python train.py --n_layer=22 --d_mlp=640 --init="uniform" --init_std_qkv=0.0285 --lr_head=0.00622 --warmup_steps=323 --steps=6502 --dataset="wikipedia_en"
Each number is 128 + 24 x the weight over its row's rms, rounded and kept within 0 to 255. Layers, rows and columns count from 0. Numbers have three digits each. The size before them is the row's rms in percent of the matrix's.

# layer 12 attention query, 192x192, rms 0.0855, rows 179-191, columns 0-95
097:126094132093099167134121153101141145124135147123130094143098161120100138154147153109084130114100106149139141145133151125093173176151159124134148129127099134143112167092111155124106114135165113111159113138057108171157131134143093137193130100173100110169126114146145127126105128116102114138
100:175097139097103152109170124143147176163105149124121131143145140144096102099156126121122089122144143119156138077081131149112129099136113147147146117162143123136087117127122114120136156076177103092116141123092148164128124117124097134129101104088094166164091102128085110103126119142123132120
099:125158157128096124124143143137149149081117121088113136106089096141093124124137128134126134112139144147081146092146139131152144127130108176101109143170129123094141113151154128115164132114111153138133169147151157134121147115137115170136182107140118151156181124113138128200113135117145135162
096:092146133120115126126135117136128128187125148138126106129121154141131173146141092116110141141122131121145119140091123113119136137089162141131152125124114113108148138106157099090130134110121120132136111127122121132144116181064096145139144136121093101150103121116131169105127201139134168128
100:165149133143086143170183162108134152106127090095116096132125138160120144134129157111104151127128103163114137119135138127142154138138101132089120136139128148124121171131150100132112150104147118109147135140141113071101150161093082152187120140069097138103122144098085075132133086123137131141
100:145110096125129152147101113119136151139100111085159154105117100093127153145130165099056169109162112111097152111145138124089146137162130131111128140107173119080121115126175103117089126111154132130140097131143100153118132146128092117128151106121134134095138157110137139109117115117149132197
100:131176085082135101073140158138113092136126109139106179112094127118139131062131103113100133139144105146152132114100122147124150167163101109179141144152121119115131136168115168135103145132126141141141152159133162126112155075168175119098101136156137115138128158116109117135183096145154080081
106:153128094174138158144181101145136113132123109147099139125152134149183143103158127133164163175099156114089178157129135109132141122097163099122156138130121161120138137150102116123137146094129125125119124144131157096094139159073094176125112141081136116158114105150119101110124156136108115135
099:197148151175120165134113092142120136123129102127139138160137125080144172117118150165157155122147150140097140115142091117131106100123128108114137098109134119132122086146151109154150112114157106138110102147111123123082091130128093153091111097130143119135127117171132126133127091139102134160
095:163060153150136173171084167142117191135118117134109104143101134113116136141126119113128160112151168094122067113162134126104125100135156154129108111125153088121144135160072129152115134170138100119134128158113135107118112105130107056144114135138136138101114089121133128143145117122102153164
092:140117149047077158180132128100114108117126113093171147110094158112101114168143147128165114106136150136118116125185154096164083135141122126068124124090137091146086156106129124129160147097105137150089097105127129119109131134145107116158120143096131150104161144131111082148110081108121147136
095:138141119103137156117145145103090106176133121085174136131145177109130149091160108118160123113124133125122153174181127091118119139079161110084127098082135130113130119112141119085151156145125116169121117138101109135165163119159112087124148164141110121113113149121144098126113156121116128134
110:103141147172140133132135151114138154128160185108129104118118116135120137176126158136110151084135142126102124164116144119122152142138143123102167117100050150114133151125106167155163133130110164100138111134185156144134187128131107139127146119154164117119154096125182128168114101116130139198